Part of a small language model's weights.
Size: width 576, MLP 2304 squared ReLU, vocabulary 8192.
Architecture: RMSNorm before each block, rotary positions, local attention windows, capped logits.
Each number is 50 + 12 x the weight over its row's rms, rounded and kept within 0 to 99. Layers, rows and columns count from 0. The size before them is the row's rms in percent of the matrix's.

# down: layer 4 MLP down (transposed), 2304x576, rms 0.0435, rows 564-599, columns 0-95
# up: layer 4 MLP up, 2304x576, rms 0.0514, rows 565-600, columns 0-95
down564 094:48 45 62 54 67 61 55 35 44 66 67 53 70 50 64 35 54 54 40 40 54 54 66 43 37 33 58 46 55 40 44 53 61 78 56 39 44 48 46 47 48 28 57 62 62 43 56 47 51 51 39 36 41 31 51 59 57 56 53 44 52 68 48 66 67 37 51 42 39 19 58 51 39 55 42 44 33 53 49 50 42 62 44 49 62 70 48 47 39 63 56 55 34 56 76 62
up565 110:37 56 56 55 42 33 29 52 53 22 42 69 48 42 41 43 67 60 50 62 61 48 59 90 60 47 38 67 39 29 32 51 44 45 76 29 46 58 65 44 40 51 60 53 31 55 45 54 33 48 58 56 39 54 42 39 56 50 75 70 53 60 48 36 48 39 64 22 42 67 53 51 34 61 46 49 59 46 44 53 42 62 42 45 51 52 44 55 32 63 46 65 47 39 67 52
down565 110:00 36 34 70 68 66 51 45 42 61 51 46 48 34 62 56 48 54 50 50 44 47 52 48 59 38 35 36 68 41 53 53 37 54 37 50 57 40 53 40 45 67 43 43 54 61 54 64 51 23 37 72 53 55 57 71 56 55 49 55 46 52 17 70 19 47 37 44 52 49 52 45 54 49 49 25 50 56 60 42 41 48 53 74 66 51 54 34 42 62 50 75 48 70 51 27
up566 102:36 40 50 78 51 47 58 43 41 47 45 35 29 31 39 46 63 51 49 65 70 55 38 60 39 65 39 30 19 39 44 45 43 58 41 20 47 65 60 62 62 35 34 51 69 59 46 44 54 56 57 56 42 69 48 49 50 31 70 67 49 59 59 59 41 38 49 65 64 59 52 53 42 42 36 48 45 24 32 20 52 58 48 47 44 61 61 47 51 56 38 53 56 44 38 53
down566 106:43 42 49 60 50 68 57 51 61 42 49 41 42 55 48 49 39 49 23 45 42 63 60 23 27 61 48 37 40 36 51 57 40 84 65 70 63 57 69 49 47 51 57 59 56 51 32 45 68 58 58 63 46 45 37 51 41 42 70 55 49 41 56 34 29 38 49 58 47 50 56 47 39 71 48 44 49 58 59 54 38 60 50 46 58 47 38 42 52 59 37 81 63 89 30 50
up567 094:46 55 45 37 34 61 39 59 56 57 53 65 21 58 61 64 57 55 31 89 23 60 62 38 46 53 46 51 47 44 49 50 50 36 57 60 52 53 52 54 53 40 39 55 50 74 55 52 61 43 34 34 44 19 48 37 45 47 62 55 70 51 41 36 55 65 55 21 53 66 54 30 29 46 49 75 55 52 39 54 34 51 59 63 56 54 54 65 37 42 55 48 58 43 52 46
down567 091:50 51 56 50 60 67 48 46 62 68 62 38 44 46 50 52 55 57 66 44 46 45 59 45 36 48 38 40 62 72 64 41 37 43 58 67 61 56 27 66 38 46 39 60 64 71 47 59 62 39 53 23 29 44 62 67 61 45 62 52 31 65 46 54 62 53 53 35 58 62 62 52 55 42 50 48 64 56 51 58 47 54 38 47 53 63 49 45 64 45 51 43 48 47 48 66
up568 082:52 29 60 45 53 44 31 47 72 54 43 55 48 58 51 56 57 39 40 50 64 43 47 62 41 36 40 63 50 46 45 49 48 54 36 47 67 39 57 27 44 30 41 48 34 64 69 32 61 62 51 63 55 54 47 21 39 28 27 31 61 59 70 45 54 54 49 69 30 71 69 58 63 50 50 60 67 54 46 49 45 59 57 57 32 62 61 53 53 42 55 55 55 45 52 36
down568 081:59 38 21 19 40 67 56 47 46 46 53 64 44 43 46 60 30 30 47 31 58 61 50 44 56 69 64 46 54 54 59 61 43 63 71 46 33 62 39 50 49 72 41 63 67 45 42 60 33 51 63 47 47 65 52 67 57 39 44 72 51 22 34 52 41 51 43 58 54 53 29 51 46 41 34 29 43 44 27 70 52 55 38 43 55 48 51 39 49 44 42 41 57 55 48 69
up569 122:33 32 41 47 50 37 52 44 58 42 98 54 48 35 40 69 59 45 60 55 50 76 67 63 68 65 59 49 50 58 18 20 59 37 35 53 49 57 55 58 83 62 59 43 38 66 66 89 48 57 58 53 30 51 59 61 52 56 55 52 61 45 52 36 50 83 39 78 37 69 40 60 46 33 45 62 49 38 48 58 57 49 48 53 67 74 42 46 49 40 48 45 34 42 36 42
down569 119:56 51 59 52 32 36 54 48 43 66 51 71 77 43 66 52 52 32 43 52 62 60 46 55 68 65 51 49 42 56 53 54 49 36 43 39 44 51 55 53 48 63 53 54 56 42 49 69 51 41 47 67 54 43 24 55 47 55 42 38 38 32 59 38 62 55 64 47 43 34 61 54 47 66 59 44 72 56 42 55 68 46 51 49 45 47 50 41 32 50 39 66 50 67 41 49
up570 099:50 50 56 54 28 38 38 56 73 57 65 46 40 44 34 50 42 56 47 40 34 56 49 62 66 57 55 39 39 29 56 30 53 48 58 27 69 78 62 67 38 51 42 41 56 65 56 45 60 62 44 54 56 35 52 58 49 55 60 49 59 60 57 50 34 50 40 40 51 74 45 46 63 57 57 71 64 44 56 56 73 62 51 52 60 57 62 60 48 67 37 61 59 59 40 59
down570 102:72 70 49 63 58 33 58 58 44 62 38 56 36 34 69 60 52 40 59 48 56 55 31 61 66 30 32 50 41 61 55 19 62 45 54 50 42 68 46 56 49 66 47 38 48 42 40 61 55 58 66 56 33 69 45 59 45 63 49 60 58 50 70 46 73 59 57 43 31 35 38 53 59 40 43 61 57 54 47 78 61 33 46 49 45 39 54 53 36 45 51 43 52 38 34 53
up571 091:48 57 50 51 51 66 47 57 23 54 54 46 30 63 41 44 71 71 61 60 68 47 69 60 51 28 53 78 58 47 37 58 44 52 48 62 40 38 56 37 35 39 54 40 46 41 72 25 55 46 50 62 33 55 65 34 44 50 64 30 61 62 12 46 64 69 54 55 33 28 60 34 69 69 38 37 57 45 44 51 35 47 52 50 50 59 54 50 46 43 48 34 51 32 64 62
down571 081:67 32 49 22 34 28 49 52 43 58 58 37 65 48 73 50 77 54 57 38 54 77 35 41 55 49 62 37 51 54 45 66 52 50 63 08 65 57 60 50 70 55 64 74 55 38 40 69 52 52 29 25 53 62 48 51 56 50 40 73 50 51 64 39 29 61 63 61 65 59 48 37 33 60 45 53 45 57 60 42 31 64 63 44 60 56 66 34 57 51 26 59 58 49 51 56
up572 093:66 56 51 47 60 51 62 55 44 58 65 63 53 67 53 46 59 45 60 54 20 46 50 43 66 54 30 32 63 53 55 68 56 58 74 46 71 64 43 65 34 62 48 45 46 42 45 58 74 46 64 55 46 52 36 35 70 47 50 43 79 51 38 29 56 59 51 35 39 74 36 52 56 54 55 35 52 45 26 43 42 58 45 33 49 59 66 53 41 46 39 45 50 55 45 42
down572 092:57 52 67 49 53 54 59 50 45 40 51 55 43 50 63 48 53 54 63 55 35 45 61 71 49 56 40 44 55 55 58 58 69 54 48 52 76 33 43 70 70 58 41 46 46 47 29 64 25 40 60 40 54 48 47 37 50 59 51 44 65 44 74 42 66 50 21 42 43 52 46 37 51 40 41 35 64 44 46 53 36 71 70 65 62 29 42 53 58 30 35 67 61 72 55 47
up573 095:38 53 72 40 47 46 45 52 56 29 70 78 27 27 53 21 66 53 52 55 61 78 41 76 64 46 39 54 23 11 54 61 59 42 30 41 60 50 75 47 59 71 57 37 52 32 50 43 47 50 57 61 54 50 50 39 61 14 58 48 55 50 45 38 63 41 48 56 43 62 52 51 56 46 53 59 37 51 45 42 53 55 45 42 34 54 53 52 51 53 62 72 41 36 37 93
down573 099:48 51 67 63 45 47 50 40 66 52 50 47 61 29 42 35 67 39 56 52 57 57 45 59 29 67 56 46 35 46 33 34 43 46 58 51 64 55 45 48 45 65 50 50 39 54 19 63 48 55 78 47 46 24 61 35 60 42 48 44 48 65 62 67 57 46 53 42 51 51 62 48 44 56 61 47 72 49 72 46 46 43 33 33 53 42 60 44 44 33 48 37 61 56 33 55
up574 116:55 46 55 68 56 66 49 64 25 56 58 52 54 59 51 60 54 50 62 71 64 55 60 48 40 44 82 48 59 35 52 36 40 51 43 35 69 69 55 48 64 35 27 40 54 45 53 51 49 50 60 49 49 45 62 51 51 53 58 60 75 46 05 47 68 56 48 49 62 68 24 48 82 26 43 18 46 44 62 45 74 37 59 33 36 42 49 19 60 62 47 37 42 59 60 46
down574 112:49 42 66 46 53 41 35 63 45 52 34 54 45 48 52 70 59 36 50 58 53 71 61 58 66 61 65 44 54 47 45 65 38 58 48 50 45 61 42 71 45 43 41 39 45 50 59 41 24 58 65 40 36 41 37 65 63 42 37 57 62 71 50 39 69 50 53 47 35 49 56 45 71 34 31 36 35 70 44 54 50 57 57 44 69 66 39 61 51 37 47 43 45 41 41 51
up575 103:56 37 60 59 21 33 28 52 48 39 62 61 58 50 40 62 42 48 59 51 57 51 53 52 60 56 55 47 53 63 47 74 84 23 35 40 52 51 56 53 43 41 51 54 71 49 50 45 63 36 63 69 72 54 47 47 50 52 64 55 61 51 50 46 54 57 22 60 38 23 57 40 40 32 49 50 35 46 42 51 61 50 57 41 52 60 56 34 40 91 48 46 49 87 41 57
down575 105:57 64 39 56 56 43 50 58 33 65 61 43 48 25 46 64 41 57 58 67 22 47 65 41 30 75 39 43 58 40 63 44 44 47 66 78 56 64 49 63 50 51 55 59 69 59 58 51 41 29 46 38 53 67 53 61 26 44 53 44 39 53 67 35 80 73 46 56 45 53 56 46 42 59 41 47 86 43 79 57 66 54 71 49 51 40 48 45 40 58 45 29 35 46 50 54
up576 107:43 53 69 37 28 60 57 63 65 64 56 71 65 70 45 43 48 57 73 45 31 82 51 60 54 46 54 56 47 42 67 41 33 57 59 34 57 63 35 51 65 42 52 33 36 45 51 49 49 73 60 75 56 71 53 37 65 43 51 50 62 49 32 44 31 77 38 40 43 48 57 58 60 39 40 58 47 52 40 62 39 39 59 46 45 57 68 45 37 58 32 73 51 48 55 41
down576 108:50 52 46 56 49 32 65 39 39 44 41 61 38 70 47 59 60 59 24 49 38 56 41 59 66 43 64 49 76 44 62 60 46 46 45 43 55 22 35 57 51 61 49 79 24 49 66 63 44 53 64 56 41 51 45 61 37 48 52 54 68 43 49 51 38 63 70 52 51 33 49 43 66 55 55 34 35 76 33 52 40 32 70 61 72 41 47 40 80 68 37 83 52 48 44 65
up577 101:60 52 41 49 52 49 41 35 47 54 46 51 42 54 35 31 49 81 65 34 52 68 48 43 63 45 30 44 28 48 40 48 42 62 47 38 63 48 44 66 47 57 67 42 53 33 45 36 33 72 51 48 48 25 55 54 29 46 53 70 53 39 39 34 71 43 28 55 54 41 50 21 44 40 55 35 36 26 52 55 51 30 35 54 47 57 54 50 45 67 40 50 48 55 48 64
down577 100:63 66 41 46 48 65 48 54 46 44 70 65 44 40 50 57 51 40 62 43 48 30 37 51 50 40 43 80 37 60 41 58 38 65 50 51 59 61 39 26 35 67 38 58 32 63 62 52 42 54 43 47 58 59 60 66 74 54 44 35 57 50 59 51 32 44 57 54 49 24 45 67 56 48 61 50 55 21 35 37 40 56 78 35 68 57 47 31 38 60 84 28 49 46 30 50
up578 108:50 59 63 26 48 55 46 46 28 49 44 66 58 59 51 56 60 27 42 50 36 53 48 53 55 42 37 52 46 39 47 49 53 59 49 40 74 39 39 53 39 62 60 37 39 32 63 51 43 50 53 60 42 35 50 52 43 50 62 44 50 42 53 60 48 59 46 47 63 50 45 51 40 52 49 46 57 24 53 46 59 55 37 36 80 75 54 47 45 51 54 62 47 57 39 66
down578 110:44 43 58 65 52 25 39 33 37 35 53 49 53 50 29 53 46 44 66 44 41 37 73 42 43 31 48 37 70 61 50 65 80 48 63 69 51 50 53 30 36 51 34 43 69 56 52 28 22 74 61 67 58 45 51 43 40 48 51 49 50 40 49 42 49 44 50 45 93 29 58 49 54 67 57 41 56 63 54 34 59 73 59 23 59 63 53 46 64 55 68 81 57 44 57 65
up579 089:62 41 55 32 49 69 69 44 65 36 77 47 32 45 29 51 34 43 40 71 47 82 41 39 62 33 46 59 37 38 48 57 58 49 60 44 50 53 41 59 32 64 19 60 45 46 39 82 34 47 45 45 59 52 60 65 48 35 50 64 57 44 45 42 48 51 40 46 40 60 45 49 39 56 48 48 50 53 41 32 63 49 44 44 31 57 51 45 48 50 46 42 34 38 24 40
down579 090:61 42 37 39 59 72 45 64 34 41 62 64 50 38 34 42 30 50 36 56 44 67 44 27 43 17 62 61 38 57 58 57 63 39 30 69 49 30 49 73 44 61 43 36 53 55 39 54 73 64 18 63 46 54 46 56 33 37 42 47 66 56 70 58 51 30 33 65 33 45 51 54 42 40 73 64 53 56 63 61 50 69 53 55 38 55 57 42 49 29 31 32 62 37 48 35
up580 098:59 49 48 51 51 49 39 45 43 39 48 40 39 45 51 43 52 55 62 67 74 39 52 50 41 59 51 63 45 25 33 63 35 58 37 45 38 59 41 58 62 36 42 68 42 49 57 65 50 51 40 47 48 51 40 56 57 31 66 43 48 73 60 54 46 75 52 34 45 43 63 55 40 35 54 55 59 45 42 46 36 65 56 70 57 63 54 54 38 49 40 65 47 33 44 51
down580 096:49 63 44 41 71 69 68 57 32 51 72 28 46 58 50 75 56 45 55 63 56 56 58 36 37 53 48 65 34 63 73 38 47 50 41 50 59 73 60 53 55 58 58 38 64 41 66 73 59 39 53 53 34 48 58 46 56 48 70 50 27 45 71 55 50 52 49 37 60 38 55 56 41 49 40 46 38 65 31 55 36 57 65 45 52 46 62 30 39 44 61 67 41 47 78 46
up581 108:44 69 61 52 42 68 40 35 65 53 51 30 45 68 46 46 57 43 67 67 52 50 63 80 64 34 66 47 59 26 42 41 33 60 40 14 44 52 28 68 38 64 52 44 54 67 42 47 70 45 61 55 36 47 68 28 40 65 80 57 52 28 32 45 66 62 30 59 37 51 44 46 62 48 53 61 63 67 45 42 67 46 40 55 45 59 60 40 30 49 55 70 66 51 41 42
down581 106:43 40 54 54 29 70 43 27 67 66 64 34 32 50 41 55 36 47 69 62 52 49 52 41 70 48 54 43 56 40 55 63 70 66 58 51 55 57 45 44 55 61 43 45 44 45 41 75 39 51 26 51 36 42 55 67 50 53 68 56 27 30 21 73 51 52 37 70 67 57 46 51 18 42 51 59 45 51 41 56 62 39 54 37 43 39 67 65 39 55 53 84 57 52 45 60
up582 101:40 54 40 67 50 23 35 63 66 42 46 52 42 51 48 38 71 42 38 64 45 45 53 43 63 45 62 52 32 66 35 38 62 59 61 47 50 57 99 71 87 64 31 37 60 53 45 42 52 66 46 50 68 53 62 31 74 22 56 59 56 48 72 59 40 66 51 43 57 64 40 67 56 49 57 44 52 49 44 53 49 60 55 35 42 63 57 66 55 50 52 58 31 47 48 29
down582 103:55 51 31 55 47 49 60 75 50 47 43 30 54 48 49 64 48 43 49 45 49 54 57 64 61 23 65 53 65 09 41 51 53 53 54 59 20 34 62 57 27 44 48 46 50 41 55 74 44 45 55 67 50 54 34 39 43 41 72 42 51 29 49 43 41 58 65 60 59 55 53 51 59 43 44 73 56 74 38 52 55 56 46 45 51 31 41 47 26 54 47 41 43 58 53 53
up583 095:44 41 56 44 54 60 58 59 43 41 51 47 43 62 36 34 50 64 42 53 52 57 40 53 61 47 58 46 43 39 48 71 39 58 73 49 51 46 31 57 47 65 76 20 52 50 44 43 49 64 63 70 48 42 30 52 60 42 57 54 45 56 47 36 33 52 49 61 60 52 45 37 28 34 46 55 45 38 63 49 64 59 24 61 32 41 60 51 50 56 54 61 56 58 21 42
down583 094:42 51 46 53 40 50 37 32 44 59 52 65 44 86 50 29 52 22 41 51 46 43 68 75 42 54 49 34 55 46 31 51 39 44 53 45 66 50 63 56 73 45 54 67 53 35 42 51 57 62 52 37 68 45 57 41 54 66 50 60 45 55 54 73 37 43 35 61 62 51 69 31 53 70 39 51 48 41 42 59 47 64 58 44 33 45 64 50 49 38 53 56 41 55 42 45
up584 097:60 46 54 43 39 46 23 42 44 47 63 69 51 64 43 44 52 63 60 43 39 71 43 51 50 48 31 60 60 68 52 49 70 59 49 41 51 43 68 43 60 47 47 55 51 37 42 51 56 37 55 38 58 62 51 46 46 51 62 57 60 50 45 49 54 57 41 59 33 49 43 64 45 43 29 81 61 57 51 45 61 58 48 73 32 53 77 56 43 45 38 47 48 44 73 50
down584 091:22 43 45 51 45 38 52 53 48 64 57 50 37 71 44 45 43 58 15 37 42 62 65 43 30 40 35 67 51 65 64 68 44 33 68 58 50 40 72 38 48 54 61 51 36 41 40 44 49 52 48 30 61 69 52 62 49 49 32 37 62 63 54 46 41 61 54 65 40 60 44 74 46 55 43 36 48 54 50 58 44 70 56 63 50 46 45 61 52 39 45 60 34 70 68 64
up585 099:48 42 47 41 60 44 46 49 30 54 48 72 54 65 38 52 58 43 26 49 49 52 47 54 29 27 28 57 56 65 41 68 63 43 36 50 61 56 54 52 57 36 46 44 43 47 72 74 37 61 67 21 52 43 49 73 41 45 58 46 43 53 95 50 35 52 39 41 59 56 51 36 58 43 28 33 59 41 68 31 54 53 50 52 56 28 54 57 39 59 56 45 42 53 61 56
down585 095:41 77 68 74 65 49 53 62 55 56 48 48 41 49 42 55 55 59 43 59 49 67 46 47 58 58 32 69 69 57 57 46 40 55 43 27 63 46 57 53 45 42 45 45 60 41 42 61 62 40 39 43 54 61 56 54 47 62 55 68 56 53 71 56 61 27 61 46 46 62 54 41 52 58 53 46 65 81 45 45 42 56 35 36 63 32 57 49 55 68 51 30 47 64 44 47
up586 094:76 61 54 67 61 61 53 68 58 38 46 46 31 25 51 74 40 46 47 70 38 65 51 44 68 23 46 44 55 37 56 37 56 59 39 39 49 58 54 42 67 51 43 62 49 55 57 45 61 47 62 33 41 45 64 42 46 55 70 42 40 64 43 46 67 56 55 74 51 78 44 41 60 54 52 54 58 60 25 38 41 59 45 47 64 51 38 55 48 51 28 63 34 35 65 34
down586 097:42 43 35 53 52 55 60 74 70 64 61 61 71 55 70 61 51 34 59 58 55 66 52 38 39 53 58 32 57 51 54 46 48 63 67 55 58 63 57 64 43 74 48 71 44 48 53 25 49 51 33 41 58 42 32 37 60 43 65 39 56 60 48 45 57 61 37 47 56 48 33 61 52 45 56 34 77 39 53 62 38 31 42 62 56 67 31 52 56 33 56 49 31 32 36 56
up587 089:66 34 78 48 50 39 42 60 65 59 39 47 43 41 43 38 70 35 46 58 69 64 48 40 46 60 62 64 42 49 45 48 60 54 56 39 37 55 41 43 53 56 45 28 61 38 45 40 58 49 46 61 57 61 74 57 49 38 39 39 64 64 45 52 62 53 33 35 48 74 48 72 50 60 45 42 26 41 53 66 56 64 44 39 64 44 62 44 45 51 46 69 62 30 77 64
down587 082:40 45 29 21 44 62 42 49 37 52 42 53 49 65 34 50 69 46 45 67 59 25 54 64 67 48 37 57 63 41 24 24 52 61 35 64 47 46 58 59 51 46 41 55 43 53 70 59 36 48 40 50 57 42 55 42 52 57 44 47 44 28 58 45 44 69 54 63 60 46 55 67 39 36 41 42 47 44 33 54 45 55 43 55 64 35 42 36 52 53 58 46 48 51 35 42
up588 113:46 52 44 53 55 62 45 62 46 53 67 34 41 61 84 47 68 45 54 63 31 47 56 61 51 34 46 62 58 40 28 43 56 52 45 47 52 51 46 39 50 58 43 29 30 59 62 61 57 45 41 67 57 52 48 55 44 33 75 61 52 53 47 42 51 52 62 46 35 41 30 52 50 68 55 62 55 61 51 53 46 84 41 29 34 52 71 60 57 49 50 69 41 56 58 62
down588 114:48 56 46 43 46 45 60 47 41 62 47 25 61 41 34 50 56 49 53 36 59 52 38 51 53 47 52 41 55 68 43 55 30 48 25 53 47 62 55 37 55 58 43 60 29 57 54 41 71 39 33 36 70 40 56 79 56 35 61 38 69 48 43 44 34 47 55 54 53 58 56 44 58 42 46 52 40 55 40 56 62 38 48 72 45 54 45 44 76 57 45 42 56 44 59 49
up589 101:46 29 58 36 44 52 52 49 67 72 48 51 59 37 62 43 72 53 46 49 62 39 24 59 57 63 53 49 42 42 54 36 45 34 51 38 33 45 33 42 64 44 61 44 25 68 35 42 55 70 59 66 52 56 32 36 50 49 56 44 45 42 64 52 57 53 27 43 75 49 38 49 57 38 45 04 37 69 52 52 43 59 48 47 48 31 63 42 35 53 57 51 32 47 50 55
down589 097:48 35 49 55 64 49 81 47 53 61 65 67 65 44 25 75 56 35 61 60 43 49 31 37 64 52 56 42 40 54 64 55 57 50 66 42 80 24 49 54 44 41 36 40 56 47 52 71 26 53 39 57 65 52 41 73 34 52 60 48 52 42 46 45 51 40 60 63 45 42 56 46 53 42 51 49 49 62 56 56 48 55 37 52 49 35 37 48 52 55 67 27 58 56 44 54
up590 098:47 57 65 66 55 45 43 37 55 40 46 35 47 54 59 50 68 66 53 52 51 54 40 51 40 53 54 46 25 59 51 34 55 52 62 49 55 45 40 67 34 61 43 31 69 55 55 46 55 38 38 60 65 23 34 34 54 42 48 42 48 49 45 58 61 59 49 37 43 30 55 56 66 57 53 47 58 67 51 50 30 43 28 55 49 45 54 30 40 54 53 61 55 36 24 46
down590 101:57 58 59 40 53 48 35 49 67 43 50 61 27 63 63 64 49 42 24 48 59 51 58 58 52 62 40 49 67 43 53 66 42 61 63 44 55 39 43 52 63 60 51 25 42 48 67 31 34 60 38 51 55 24 42 48 59 36 70 47 55 48 47 57 52 49 45 66 36 57 57 40 61 39 42 42 53 31 38 42 50 25 60 58 55 48 32 46 43 29 52 15 28 49 51 30
up591 099:73 53 62 54 54 48 25 27 37 68 41 51 59 38 47 35 37 52 64 51 63 40 39 48 70 42 67 41 53 55 37 47 57 45 49 42 64 54 52 64 47 15 77 61 64 47 44 42 51 68 59 62 47 76 53 33 32 61 55 44 34 44 58 52 77 64 38 47 45 35 31 46 40 52 42 38 61 69 52 42 66 54 46 48 50 59 52 34 39 55 75 44 45 58 47 50
down591 104:35 56 60 45 27 38 53 45 76 62 61 35 42 74 62 75 62 47 75 42 35 39 49 63 54 62 58 52 61 51 66 57 61 42 43 18 71 42 38 38 31 53 32 56 37 58 44 21 55 40 61 37 33 36 65 34 66 65 35 54 54 68 54 45 38 36 51 65 48 31 60 55 52 49 22 25 47 51 59 52 51 62 30 50 41 59 26 57 51 48 32 50 42 37 41 45
up592 091:67 64 65 43 48 62 40 70 74 53 38 37 69 44 29 37 42 33 67 53 72 75 86 55 46 32 30 51 63 33 50 55 49 37 49 73 63 40 55 38 53 46 43 51 45 52 59 59 50 42 44 45 44 49 50 51 46 44 48 65 55 43 44 51 39 46 71 75 53 58 61 34 63 45 41 23 35 48 45 33 25 43 61 53 78 37 59 39 46 67 64 60 46 54 54 52
down592 087:48 41 55 40 69 51 30 48 46 46 55 54 66 46 48 43 82 52 48 40 44 30 44 41 55 55 45 44 53 43 28 68 54 43 49 45 44 61 30 59 62 52 46 47 20 64 62 53 72 31 36 45 43 39 55 57 45 47 28 67 42 51 67 41 22 62 50 57 36 41 61 41 44 40 50 54 27 47 54 33 53 66 61 73 49 44 56 49 33 57 55 39 44 49 46 23
up593 112:45 43 72 57 60 20 47 40 57 47 53 38 46 43 34 34 65 58 52 50 54 52 56 53 47 46 61 58 46 58 52 58 65 82 52 63 56 64 56 37 64 43 29 60 70 62 52 52 58 64 55 48 63 39 24 27 56 45 59 59 39 43 36 21 43 68 43 44 50 50 52 56 39 62 41 59 22 44 48 48 66 41 17 58 59 34 69 36 58 64 57 71 50 11 40 48
down593 109:52 50 59 48 29 25 52 68 54 21 37 49 41 39 65 49 63 43 52 50 46 59 59 61 59 54 40 58 39 55 58 44 27 51 59 53 63 47 42 62 34 42 43 50 68 54 36 68 49 49 39 57 75 50 68 58 44 53 55 45 55 43 41 45 63 64 56 53 55 72 47 76 47 54 38 43 12 55 40 55 32 39 54 57 55 32 37 42 58 58 27 61 46 34 51 65
up594 098:63 54 55 74 52 43 35 36 61 43 36 51 69 37 35 48 70 34 35 49 36 62 88 48 73 44 38 57 64 52 50 33 48 77 34 63 32 76 37 47 46 51 43 42 61 79 49 64 64 54 49 43 37 22 68 42 35 33 45 59 56 51 59 49 54 62 45 43 73 31 49 44 46 56 43 49 45 43 33 44 47 42 47 46 46 66 70 41 24 67 37 58 50 59 56 44
down594 101:54 76 44 64 41 54 47 46 45 61 58 46 45 54 34 55 48 41 39 25 62 52 74 45 42 59 57 58 48 54 50 26 38 71 50 28 49 56 39 53 62 63 57 57 50 55 25 61 61 26 35 39 27 47 49 54 44 56 48 54 46 35 36 47 46 39 37 68 56 32 35 34 35 55 47 65 47 45 37 62 60 42 70 67 51 57 61 30 51 43 35 54 62 61 75 34
up595 105:51 62 46 68 53 43 64 44 50 41 62 44 59 28 36 71 48 70 51 63 66 56 68 67 53 45 51 50 56 46 43 45 40 62 43 32 74 68 52 45 34 62 64 27 57 55 57 54 60 46 67 73 49 48 47 46 43 40 71 34 55 44 27 54 05 56 35 44 64 59 39 68 60 70 43 58 54 56 27 63 44 63 23 24 54 72 65 33 30 42 53 48 52 28 58 52
down595 105:38 32 42 53 30 47 48 62 47 24 15 40 59 59 63 48 72 61 49 37 68 45 65 53 76 18 53 62 65 52 39 52 53 60 55 44 54 57 62 61 67 58 62 42 28 52 60 52 66 59 66 39 37 55 66 50 43 66 49 91 39 69 59 44 48 37 53 38 48 40 54 62 39 51 41 41 57 66 72 64 48 25 43 46 45 45 31 43 44 19 49 53 54 67 51 70
up596 115:49 58 54 67 41 54 33 65 37 29 47 50 47 49 53 43 85 68 52 41 51 41 44 59 51 53 45 39 53 56 19 55 65 42 52 32 37 72 42 57 43 54 61 40 53 48 50 67 32 52 66 27 44 62 66 46 52 40 48 49 76 59 44 41 53 58 49 53 41 59 74 50 74 44 62 56 62 50 45 42 41 57 47 49 48 55 37 46 30 56 67 62 43 52 44 64
down596 115:51 45 44 57 40 56 47 66 40 62 51 17 46 67 50 43 50 58 66 46 46 46 44 31 41 83 40 36 44 44 56 42 42 58 43 55 15 49 58 46 58 36 51 39 57 47 70 67 52 52 27 55 75 40 60 55 35 46 50 44 52 40 53 53 59 49 29 62 30 38 50 39 46 79 35 58 47 49 47 44 48 57 36 34 37 55 59 55 58 45 59 20 47 25 49 37
up597 115:43 44 46 45 40 50 25 40 80 58 36 60 45 59 54 19 59 56 84 49 57 56 53 62 79 42 56 46 54 52 54 54 32 35 59 47 52 43 61 46 29 29 46 51 48 65 63 39 67 37 42 30 67 33 48 40 35 45 72 53 60 50 52 44 46 88 59 43 68 76 69 37 61 55 47 48 31 58 30 68 72 54 65 28 60 57 54 31 20 62 58 40 55 58 35 49
down597 114:42 75 32 64 63 70 30 51 66 71 53 27 50 55 39 31 54 48 61 59 54 65 50 50 52 59 43 53 57 35 62 33 12 41 48 49 46 41 43 65 28 46 39 64 44 52 61 52 67 50 40 16 58 45 42 62 47 49 59 46 49 41 41 49 44 51 52 46 53 58 53 51 37 32 44 37 35 46 48 40 60 37 51 27 45 47 45 63 53 56 80 47 51 42 47 39
up598 100:65 60 50 68 59 30 44 53 63 49 55 42 56 37 44 35 62 62 78 47 49 36 55 39 49 49 58 67 40 36 41 64 59 60 49 41 49 52 36 59 47 49 59 63 55 55 37 45 38 60 30 31 49 50 62 34 62 54 41 61 65 44 51 55 58 43 51 58 63 51 55 34 57 57 41 73 51 61 41 42 46 66 31 58 50 28 57 39 19 48 57 59 60 58 40 55
down598 102:58 44 48 62 59 53 54 61 53 45 48 38 52 52 44 57 55 66 54 44 45 37 51 48 69 40 51 58 50 39 50 53 83 37 53 44 33 39 47 71 31 60 50 46 60 46 53 58 39 36 61 58 63 60 58 47 34 58 65 62 33 39 39 50 48 31 62 57 35 54 63 48 58 52 42 65 27 56 57 65 39 61 70 43 26 42 56 52 52 70 48 66 71 45 49 69
up599 095:36 47 57 56 49 41 57 60 71 67 48 30 34 54 55 55 54 46 52 63 42 46 71 49 63 64 55 60 46 52 49 63 50 56 47 58 31 53 61 72 63 60 45 53 65 72 52 54 71 42 39 54 54 53 71 36 48 44 57 52 45 49 47 51 27 40 33 56 52 50 20 42 52 49 44 57 57 64 36 43 49 42 49 39 50 61 45 40 32 51 35 53 39 51 41 61
down599 094:69 48 46 70 62 53 68 68 57 53 57 33 30 66 56 56 59 49 67 58 52 51 35 16 45 52 44 49 35 68 63 49 35 60 54 69 47 47 28 68 73 56 72 78 47 40 71 49 70 47 44 61 39 46 51 48 52 71 38 46 33 62 64 34 74 37 26 49 35 55 30 57 45 56 39 76 56 22 64 37 38 43 40 49 52 30 47 38 55 81 54 56 56 50 39 43
up600 093:38 40 68 45 17 64 49 56 53 44 39 55 57 51 52 44 45 41 62 77 42 59 31 55 36 50 63 29 48 40 51 58 46 55 59 37 70 62 48 65 28 30 49 60 59 37 39 55 50 36 54 49 45 27 56 55 41 57 50 44 49 24 47 37 54 49 52 65 46 44 54 49 71 53 58 79 27 51 37 32 50 56 31 20 60 55 68 45 46 54 35 25 38 58 46 80